config.toml
num_attention_heads = 4
num_key_value_heads = 4
intermediate_size = 512
hidden_act = "quick_gelu"
norm = "layernorm"
qk_norm = false
bias = "all"
init_std_qkv = 0.0382
decay_fraction = 0.904
train_tokens = 153200000
max_steps = 9351
dataset = "wikipedia_en"
Each number is 500 + 50 x the weight over its row's rms, rounded and kept within 0 to 999. Layers, rows and columns count from 0. Numbers have three digits each. The size before them is the row's rms in percent of the matrix's.

# layer 4 attention query, 128x128, rms 0.205, rows 48-63, columns 0-127
088:433497425509596515509490556545530577511493509460449602456468488467485511532561443475504501467489508438480431476442415499453460510516501488516538453496470466486468476527454429511578427454463485499549488499461591563549450429525502670608524469449607597440599494528459497357491589561507456476544503509514554501506509397557514514419521501509535551555582469541459496413451486453512545533499
121:416449395453417470499425475488580518535461548563540481536538603387437491558506454492413491569532517488448514491508517507464510515430479553523496601536466563443455473551463521459537453416465516596553446552520453555556417466467438473577433507523617467506396537547502464537543532472461435413524486534603516469492473510556538527542406516493469445511560532460599490472498523581497524466530
102:575465531525635558527534633583478501527572500503514496460547407570564494499480514484486482427494463517436504439425574494507577480532467516486550429543367470486526499517485422468472596478485492405473595391504468513514489545515497523525540511507447450470497513492566463505464533414432540439453593514491528571502486515452555502554605380476507498484461438414483466484455555484497590451525
084:425555503528520518471457489488564522615540569474483452468524437443539504462574535487472528397548495454550486482476475542564528536551567627429511487441475471523439545522509472484558383491525528528484450485533423524555500507461435418513613460385472491480516504502563510512536526593438522589497446472460484468536513487476464478489534456499479621556534525528561536454353614440483439524434
101:502534506491427450500458471459460486431379501544505491566561627570447514448502422478479420474446536572519520587519539497506561540522520419409473504549482583506471442506568551568497543506579413504567522509576458457426424540530508451482525359469509387571515520464575452517448542496549497533499521526426453451404476568488552511452446582563430530560490540491469528479510526559500467515504
111:483514547540425538573436576496521452496525485598499509559615493473415489468452529497485530443577491463424499471498500490490479464516450574510596372490513476527492512552470511491411478475535419533536553451558531579484483495528523594596548493524541507555536525472518444474505530561531523535441600543519478595449452513403437522550491483415470582503447450495425433368496398437533501529442
091:443546509505490411520519421503493506541525551484484516462537521517502496486544500460442472516504601451529567590470590377472544537460504542580465544486414486493441531512573501505561392567467517483483508447486454518395362485475442485517488581478513460442502549497532532517521481526469459477458592527485496517586494524536489501447435451488688435477609556536589531529427494496449523580533
085:576491518527527473436537504434592446542424537448534589608437551471475430524390465476412517519579455517507532487434508563518480391501539444491432467480447550504520551495532539503542463487470499526495507522503526548552485547443474431484549399492507451481467400494561460456496385483441504505518624525449468455420586576522469536514486510523546510537527620555560423536412488565475570490530
099:481512540498559563523460575522412506444447420486514564560577496571527524511451534511483497460458482496497562476470489474460475487489570524414423468519562510571450414444562514441486530544529499355543473503553388551450483490528427505460395528466585482511504526619500461610535585471543474438470558502525469456507480570478559498491648476397514423500430485565499558485469527493447466495486
100:501502463585445493522515451514586406510429470507464449411437594488475439500458614422467505501530536556552527463575561583521484516537506535502429549496470493569436491489594503432443487500529510495517454524448512418629440446504432548523584503555481515482528528493490441469503495455487600506579439455425501614527458433513499508471558528590424577555537405551483461456475518479454584533497
078:573532517417502473556481454472459411442418430423483525391562562513474438594392518488461503561558523562469465577550490595553468610589434529455449427520512424532576552475549491533520538481488484598474494494496523561554466502594449558509524538476483471410497509546543456437437435524538475511484569559520571522566564462501416462463553520474466488495434493466525510500437438463502419518513
120:454472538457459414542466371512580544451522524493574438559502568476439467490503457583517493501460533495503557553501524482542506517512512508416515573403576487559559498441521537544493503457574416623500566438483485468449490468480523400501463462528572502568526460523406429573542498470450374484460495517439467430528558559547518428550396513498442561586465554499579446505465512521454521516554
093:559424546500461544580502398557486578468488610456476442414433511467422563436563474543540463500412514492541493500518514543467507500449486452526533536560428654444542508461503447568519450505501455482526436538435563537576566421426473500427490570520497500585551556518550432494485520585543350427506475459546524498526494515512499503479488578418572433542550475479511541535465536501519494451503
102:541479498493475504489604502553533599484455470498498430540518540535499581530479539466549587527513598470619493528442510608516570447504492486566586447543479564468503357542525493643492526465460600520491534557477557541480579502520482448471421477474527490457460451473472544546478457509542494449499419427494497492434526485462373482465517499552527429486471447466480414450488440557487399521434
095:610581472492434506567524459525440441539486455576538567527528575494413488354492453506480590512413557512425562436498496553495540615422516519408534608487474486492424578408492559492477473528461495482567524459482572479474489462451476500428454538487554446460561538497564521512472478508487461479430510453539474485581477551550531553498484554468428496425468583416429494495500474511508438578534
097:451499491421539475463442451453404452507530582514591589567436557517439459472467492534453491555482527520503591488459580497486498471562509500410540556508464544508559553521561476467469438573541426467423525487515518412511473517449468519483435536579519538496439553561503413448523528529471469482477454517436378442531543552599533471539415564429579544473561551477526545466483610603439550522505
# layer 4 attention key, 128x128, rms 0.188, rows 48-63, columns 0-127
096:503561573583449522458417518542491563539567515469512482621376556514418474449416496518497509477536502478483456524444408546493519474456553409529541497514431539474458512479489521489521544435508485403537465445480471509497536575585560494434471484508494488536545538534536439535556471535447467493574515450568500464596475476506473645607485477427471560434468357473407530510495541418490533504481
120:543543550469558428481533532471530559401524472487434574422415536419488454507554479459416504538450500473491465519480563507548511442474535412494405427465413493464551548509526417578500482595534481527537411581525515474531433513486478556496469537428460501484542444591479479504500500473486520531469537541485569563515539519541540504384642457606535501556450503495555461553402503441526577555567
102:446467507426457519520490429508408542510467579524450513626578452540436554553477495464644611573537429492516420571521478462474501463505483487516572441531558463506415559484567500515570470464529484503477561462516589474486510471467564517483538472477579520475487552413498427478547476568475459524551407493518517430464446465491511487593527431453573494465454438540499576472569516373490444468469
099:523547390624506495413449511478447430546553519530510510517568531565447554499541461554475498562514483521445431532493442528462475556550521469500582533534559530522502482507573540518505543534490462488525496474549517448480433479500447499525422544603394530435438552517509476442534607537469436490517427455413446490532590578398591511461428532516471585387605453457493502464481436562477473475536
102:503475490525530503502556502516516416514484448546481548432414529521525545511542509479554473462468535465549563442538558446552416413418574445536484552388426581389460453518548555556531593538586489506433576470550444564506489520466414526500494606411396497400475525516410544522455523524508544494429537457456485495417486534470508521497531530529523425449476500499531512511494441546579564538605
104:487492475497438564430479490498493486573529459444555483527464489547561558499517501583469564479467534412529518539481474411492497479582491533534447590539498534459430428509492498468575436496463484505468543561626544474462541505439376440494424492597476504536534582510529447532470573485473435459475534512484483515437464432394529459616477550565576612504474498507444481566571568532400454544423
101:434567463502614494525544488540526581498441393490464473520435489496522484522550461426597523425425564544512518495498575579462573429416540521497483479508529468519475556565537549520532507442544533427561450412529489553531434558575450526464474565459486588524491426561527436496436413563523479505527472464499500459490505516478443391440655474481532460568461396451543451497553454496520518511522
084:399580536479403481584461539443552542517500472506485577475524511448485463503493574463584464543483615497430569487527573486478437591491375451430551505502448490427409572486558534478457464492487461551492582589495533534486470492469546518476430533510545465452426529492478535559576454455527512515463556490563515491538524562484447535543371466491446513464538489377581530555511464607517462516524
090:472520485545570543547561578500415475555453471460475459467544341518475569459514499470659543476506453502564461463512517584500495528557532540503503456449526403519475454602552468449582431519548504494442556572559520533421473523488495411473543528526498517428483579484450557540525477543537504544362552489479495469519432504571427474468571479446518487455508524525480522571532506491423496402422
099:483428499493557551512576475559446447584550486466470370480461555382591475394527480596546495507509573490451554554531528474487563464463500485526399471503523535505498553536579521530471436549500526487512455446431581528465520548556438520554457564404595482489451510476577524566451495498547515493451481369609501537492491488528482485422524517395467481543621502471498521510453542526488461470460
089:482501450606440479448465541526637533594474455541603481451623520414571470521515548546490493513513558462565481512489362475453464510434478493554556394526509419405494542490512554545593474471451482546568560378490540555451492561504410461461498519541545476551403481474489535476448567481434516551457452456507495535499423479480464545510479494482479541501500555442430547534458518549517505496457
128:461503436479497435484480512355518518461484447540460483416504511436508508443569464480451518569394516453515566507561492473514446430476498430560439568464431582468453485490472404582485491544560603500567444464515499447540410437530494520473551510532524479469539480506483579562470467434578607490505589544447537533551541515526567540441564512530463543567522415429551457477463459497537523604585
104:462599558493624429558511554413527580554493528458471473502478547508462505528461532477516499527494440511391376386544472563520526568439532516503381436533449509469493575428462501412520503543486591613526462484512483503497661505488423488512545528529470504459497453554493452455472486471522526422556533486527548455586526424502566539495535554504449481503491537495559421478444499448555548518514
097:529599526542528498600508517505487434585514567528461485387528467511503520545586445475478541413499365450493504546437486455543420499490522515484477503458509474507542492470426517474494433465497503492460470552499521489565485538473426499581524364509517575554522507492609483427510487415454529535516524498533576554476492505519391524512389509585513504510461585453493523657525461538510504378464
099:526494478524449500467445466510615576527535466544542462561528419495482481461414491491527470418470576515432437421448521526597534551470419479513490470408516515542476522493413457489492452540559496545533519406561504494419467471483449576498514517593633530507605432507440553440536524454498553426513473452576498533503466500563510488455476588466491516571544486520563425455616571540476595479534
111:420512527550507445413490544459464561421538539461501568597491476461476416515485464546470471430478530595424595391486575468521451559420576469542447550429509525509455511508484472446508516541605449526404527494541460489479440431486585509445481447534509446439508477644488503516537462533520496518468508559515490541507607453463566527480491543588439485554551516450491437490503481561525487548627
# layer 4 attention value, 128x128, rms 0.227, rows 32-41, columns 0-127
078:549553587476448427377453575488506490519511453555508462561566422490436519516619480469517454544541500573535478471525433469577503511566463522560437478454471534492555514509522520555442548500515495501528452516465501450527491519435592467561524555409464417525428451545549478452551506446599533550491494554561566562489437437414483539440461516399447447484431476505509560539548392511568547516397
091:486517509453502419416521513472492578468538527536517500489500577593498546502552463437457452532519527550432566657566494541402510386515552466633489500442524438475604513443499496589432443496538461521595462579481443558431550459466438486598454535472496514560437494481406537508530494450575552517454511474509473518522452492519416446513524447525536535460478532499443496413466476428472559500497
082:555431522492446559456499508513508479466487535523457533467612516604606498498488636465463519427435503416498484413424486558547465545449551479387498566524538514552579481555458473543506427541614585510397477415448515531528507538496526565530521436504535442462494578536396516462481412508469558440441446543501516503464476499462426536522517495467465447439513553564541459584547511468511488510434
086:477532530468567430509453553516557526553438542525483469559434496417501537536463491525442466508563530411442486611505495623482573499548568501549476439494447536489545395444479430462559501516499582602487487563516421481533473423541572504534497542441432512537481464549442419532542575427504485566497576395531464467516452419531514572448526453460421432472460461491548502487493622468509446548495
087:530516590375514567435491418413539489545420508491609495572430474546500469499450499520488565442512448524497465507540453459500464476461565455505434470529543476517515542512562573487471555451512557503417482485534491497577495471446507452560501480452530574518549531512585531580500569424531449404477465482497583539489528399512449580475522346534497484435526550544528452405555390566505539525505
100:457452431500463497510479521540492346465468518598548493429564485525612599528509514494535421524489505535432425463461406461658545484485428486402464634495545431530470634486557491565581474479505527452491533478484542517452517465542458535472553477476583449493498550575494492480518481452444477490506464496538411507533484505537543571581499439487490537492548496474418510470523450517471433545494
089:537517555510492383432453502591587570574605536509444557476442542507416528515414447421537482523464391545438488515508564510505503592561518459487478467496546586503501516479508460478554453464490453517452485444447476558540520461574454451503497496542582509587362473486565433486534493421482585359472511539464482583538518517535532521461516517471486465499428542466442569579481429530526515488516
082:511569496557484487542554657542465478489433522527473453477558516492493547489582518466529511562528459535497578475410487491599510504574490580490455496519545504443507516529553566488447417396490491515522508499547400462398439532480386555485500537501553549511462571440451456453490474497460509486408520457515526509406564544505578524454423428553477542540440437576412490498603421579450496504510
090:433508455591509535474511479580414454502495391569489441521411474505523509573500530575484559508437480534514575547523443559457542441562472525449575513479398560419466505510479501526496464566437410529468531570510445564516521451425527533449588467491473550498426547489472475466496571503537532519509527476487489378541544479483578497498423482507653470480482588518531506610565424431489464493562
092:577444479500452550551534382493479550524566493533550523481519464441502534555501488538437475522520494562487544524464605490441461458551492358539456354479526495483584430503446502486485479503570512490539437543503462475473568541578511467601458498415435509471566500419456510532518557440508504546559629497431479571505585471518446452447417483472547457506426508445617562449501527471498458478530
# layer 4 attention output (transposed), 128x128, rms 0.196, rows 32-40, columns 0-127
079:451483572546518554544576476571559551465488567481461534455471610539509464440418563545437578506534497474488517480468528443487489605450456505488564491506509465522429393482471392497450479469451526542475515484520520449461521460564449574588386415453610570433562546512577469522498472574526489445474517453529437556582463454503462504549495520568465485522550419459529368467513502475574514536476
086:421509535588462521492458568487471481505518434460481559548485441539524395432490530473546509492509490544488457398457504496541423590423566426419587519614467558480428538571570535446497455439502599526486480341502488550487531562504553493403495415481444473457561431503520502506567507561478559513503556556515462525464520568542549596449452497475470566485541450533503454444571478539454525484521
073:425540457533576521506554454491411531513527535452457557460465538456458515461572436527502437543463525491510441539572519482475465439572545581538446541490434444549533558401528529436621538470442526498560466574530606519550516448466473528492498536522506515537446462543510476527561437502561397554495621500543525520481563494474512460356494571522549464506507459425437490422427472514372457482536
070:411524498527423611484423506501547522455554463459525510490530485542545413448500584485455534472567495581560542421550528432577389498489380500453555555503565559458495496503476547559465505536547452428447486453517482484486503563499337515502554459558547354482540537426480563417499502494437497465446496548500538518537448436571545461488480497481560572508487509502527531500520414562500564557515
085:503507376560462489516494554490485547478466437588470510484482591455463519505478512525569475565487523516480527500486451530514604615523397538457469593522446565536426495485452499462484456574465436550540536581429484474498528583539473499496447410502497538514424566471437470461504356470482500482496532470467397472478432564556524522406503620571484462476497550429483465539528601473500562535569
086:457548459431512530516550461446405648533448547456476531453420500478391534577551482488448451434555495481596583504501565544411492473539555563551462513426537509511491413528456505506504575539471545513415482544524592569546568531463515478498451529496455572472463509521495428503457427511506448605514459535486531447525544561461449408363544540519432484556475496480541505516425528522573530502473
086:477493491492465512587446543478421489518474433489505444506538501534577459510534560570463589434527533463570515467510437477516445487425401526581573468549511479478458535455520407517411461476491484543571508551538490482412559582597579453562510442441402480429580420501474535578510509464569482606536541495520592455450488411482515586495432460545499564459515493452532450404479491468545530561496
072:556401471550554450513494372466534494504515605478457512528423389536482497506444510455465507537547538480575477496492547482536571416363517502471578522519563518415513482407488537514561500522469444444526492553505476513596561424504622452531490498438524545592494435528532536516517551491500516549531376432567428488545466454510497483489438554470503427478444512465548531553497507441592451553552
082:537432472517609518520444452475576541530524506399506543389519533429507519551449523504513453538475538572482402561451518466545500442501578406564420375543586445447502485502554461463445480407555579556493546539495596519463494540416472405502522559460442498580545475485449522508499542529482490575397474537525505557400562466518486471503472474483504460611456502535524569505506548461549474524511